config.toml
norm = "rmsnorm"
norm_eps = 1e-06
qk_norm = false
bias = "none"
batch_tokens = 65536
Each number is 500 + 25 x the weight over its row's rms, rounded and kept within 0 to 999. Layers, rows and columns count from 0. Numbers have three digits each. The size before them is the row's rms in percent of the matrix's.

# v: layer 7 attention value, 384x384, rms 0.0721, rows 307-319, columns 64-127
# o: layer 7 attention output (transposed), 384x384, rms 0.0678, rows 307-319, columns 64-127
# q: layer 7 attention query, 384x384, rms 0.0431, rows 320-326, columns 64-127
# k: layer 7 attention key, 384x384, rms 0.0434, rows 320-326, columns 64-127
v307 115:530469529490535501472504516501472530505460437499519506499490489511523515521491504533523515535508517537524479499523513513482536499476481484508482445503531481505499501469497531523486511477444532
o307 116:530467555536535507485492537497465535540507427516513468464487513479515492513475495557513473525517513509505513510531499496505533510475440510496517446501517481529517479470512524509452506500468518
v308 106:529483497440486531509497494483512501505506495488519495547543502512508515491485516526515482516495490459523519509548477476471521510471479469488506473487506459500542490505448512530490504485489499
o308 108:513501505455502496509516496445516485470511509458526457550555498494518504512480502531515418475482505486530484503516507480460540506467510492504507532456507467486553504495450486512492494470451513
v309 112:514520501485493512495480533526475536521552475485525483511491473505510468485500506506524514519519488497531455487477502476537482490497510499513527484505461539509496504522503502551523496497478527
o309 114:513529488506507506477504500517526486539565453473509504529489475477527471479481527500530476546495466497529494497468537516548495465477485523482529521516485545513491516499481466572506472469504526
v310 108:491505519493463501460480521529509453491502510506520546546492479501515520461491506497490493538519533453550430518526482500462523523508496501506488477512475478512501511468551479489450494468486500
o310 112:508482515496483509492488502554489476492505522518486531549494457525507476503475492516491456522492525497493435511518505515481514532501513484515451514501509487496560542500529470470454458521481496
v311 109:486501471466508506533493482508471504523523538502494513511533487474559539497486498513481552450515545506533440446459503492541463530497461480448500465485470491529512507540472525494521490496498520
o311 119:477531454487529504493466501523496510516509496476511497496511492478544532496477490479501562485524525499541491469465511491487469515489500485467504521482465488540531498522442482520505490493526554
v312 111:486527471490494484486496463511523470530527499530481528462490503501491514470520485475525486475511473497518515519507521511459497465482509509489492517547513514588545458514456471525471461517502518
o312 110:508518460492501510490490460478493486526503484502471532470506504506535530524517489480519474494514461518514515519512537508531489490482509489516483503503486503547539519510458458529484475504501471
v313 108:464493555509470492512480552480482494514465506500541478508517541463463499487493519457492487483486484498518491451517511487512492512476522542508513482538467472505459446488507510497453488536476488
o313 115:488471524514481486491507533490481486490476483513517482480523548488486519457476525505495478500525482495517511514512467498505498479475521508487509491530498495524455476497527551481476470485446478
v314 111:511501500490531505522507505421495482480519485459473491496469485492517493540522508490490512516531477433488507539464478542470477474505539483483479515516534518528527517539500495507520483496499492
o314 109:521466491498508501528546487421500486488489504486500500542493475412527479539500498498464527501479502445471492504476521551493477509529518488471484550497530501492531531544482513447532486522505505
v315 110:535517562475502516501475499513472507519488529498499540432549500515490520472517460483452459456506526491479455499456531527469542493499506464490477496471458428498545530511513491504492524514482528
o315 115:549542515489509536499471502509462506504536545511510547456511554477488499489479500508498479484497529521485457480457490520563526505517494443485471500486508463498497554471513490495520556506459525
v316 103:534542482518498462474450499474526516466484549484499550480483531498529511519518521502433514479500501510546536523481508534463487468521496500511474489467466519499490475503516468473495489505533526
o316 104:536517470519540474461513482465490498493541551522494494489497493515514504502507539537456538479525460514531509482455525524478503509534481509512461499470469498522526480516512462474504523473493486
v317 110:511481509452479517545460517498490497460468504529490483485509540487538501496512477525511499512487481461474470506493491444480493499501500457477466493544440511450499504507537500486460514515490464
o317 112:483490470512500505533517523486491548508490486510503523483506498464536484491519486505500514504495479481483444513532524455488495493494505460503490481532456496482468522484493481511441464559445483
v318 114:494467514539507472455535520451485469487553494469480508502547507491525492450496498488467490505516461517478514490542479515512533516536471501497489515459502508519478471529499473510517473521464488
o318 114:466509515515492480473549509447494512495511516523498539476514495487519502499549488501448508538507495513480484506492467493531532515501480516485478476483529506501452464499485468510512530518527490
v319 113:519495547441509498531510476493518492508507549513441526482523471507548445483564523434540509487525476548533506501498459466480471518479472455558505486487520507534499545512533486494510512501489505
o319 110:483503547470530463527579478472522480546492529530455541519548443504496458480516483446558503471511498519516490474492516484539445483495491461464503496490525575538510508478521507482504522524508502
q320 125:483513497481494531471495495493509492514484484470494473491470550500458541481465474493482450452513462480491526497523524490507468491524498537505500485502508512483508468478476484469514461534511521
k320 077:473527553444502455497468473463541483536497478480540525512526490472473499476495448482523547492503483530537518509506497509454497516518495514481490496498498511488491498514497507488555516545461494
q321 114:529468509488512481505518491481480505507511484483505452468458530534495499498473516509502449505495526448478524485506513481499486516514456529522535517489465493522497470499474505487442491489474526
k321 103:518488537490497452496529451458523514510483502504533535502492460510466516515462487487543534443522507517479521535512482496477500532510499550483501512506494527493483456498448496474510522518493493
q322 086:521460490508506497525489502535482516508479508510486503504512500492510506550494531497543571526522501493506486487517495503477527495490464474446491501485504485485469543574503482510462502503500471
k322 083:485517498486531488499467501504470530499499539534521494467528492499480491471475503519474533536477508518502514510495489495550502488449550501531475560523498509514519503460517523544489493503527511
q323 077:510495530526496488507488465535513478525533466502540481477489478533459544556500552496528463460527481484516499535485513494514525507555521529493517506484501512472522498499499518486495491516478522
k323 093:513494491529492523524507542466522453502488523502474491483529518464480488538548508486435570529522464466520500497512485478553540465549492487477520511505484479539454519523488494496508497510550495
q324 098:525506515499501483533478551528516486525519471531515500486493498499533487516519526529522523499509534520500487493513502526472531508500498464489496515510495491540444549533514483506429512464477486
k324 085:502476455526495478503511518557476526461514538519472495475493506529527468463516494496485451565521498484514486499471527511560472474480504482502514497505440537511520502483521474476513499458504513
q325 091:530504546517507499498488494520552468548492482530501483517540490502515511560528511482554539464520495524503506512491528491472483493503509484504491485484517526466508520488522497513553515489506482
k325 097:475499519517482467516470472511507515507503496523526507498516534526529504496521481506466460514537470474568491492495469503440535505544506472542516510505512487494459545518523447530457473511484493
q326 079:474501525484496551493517509506518521476506489469509505508474519497466495514471507487471469482501506558511530538482510527507521501505513509496483505483502526461527467462504526475521494531523522
k326 079:468504516487498494517490488444530495500485465509505515532516431491488450530488485487481530504503492474535513515466511499538529470526494485490534510479505515483473506532535442462508493496488509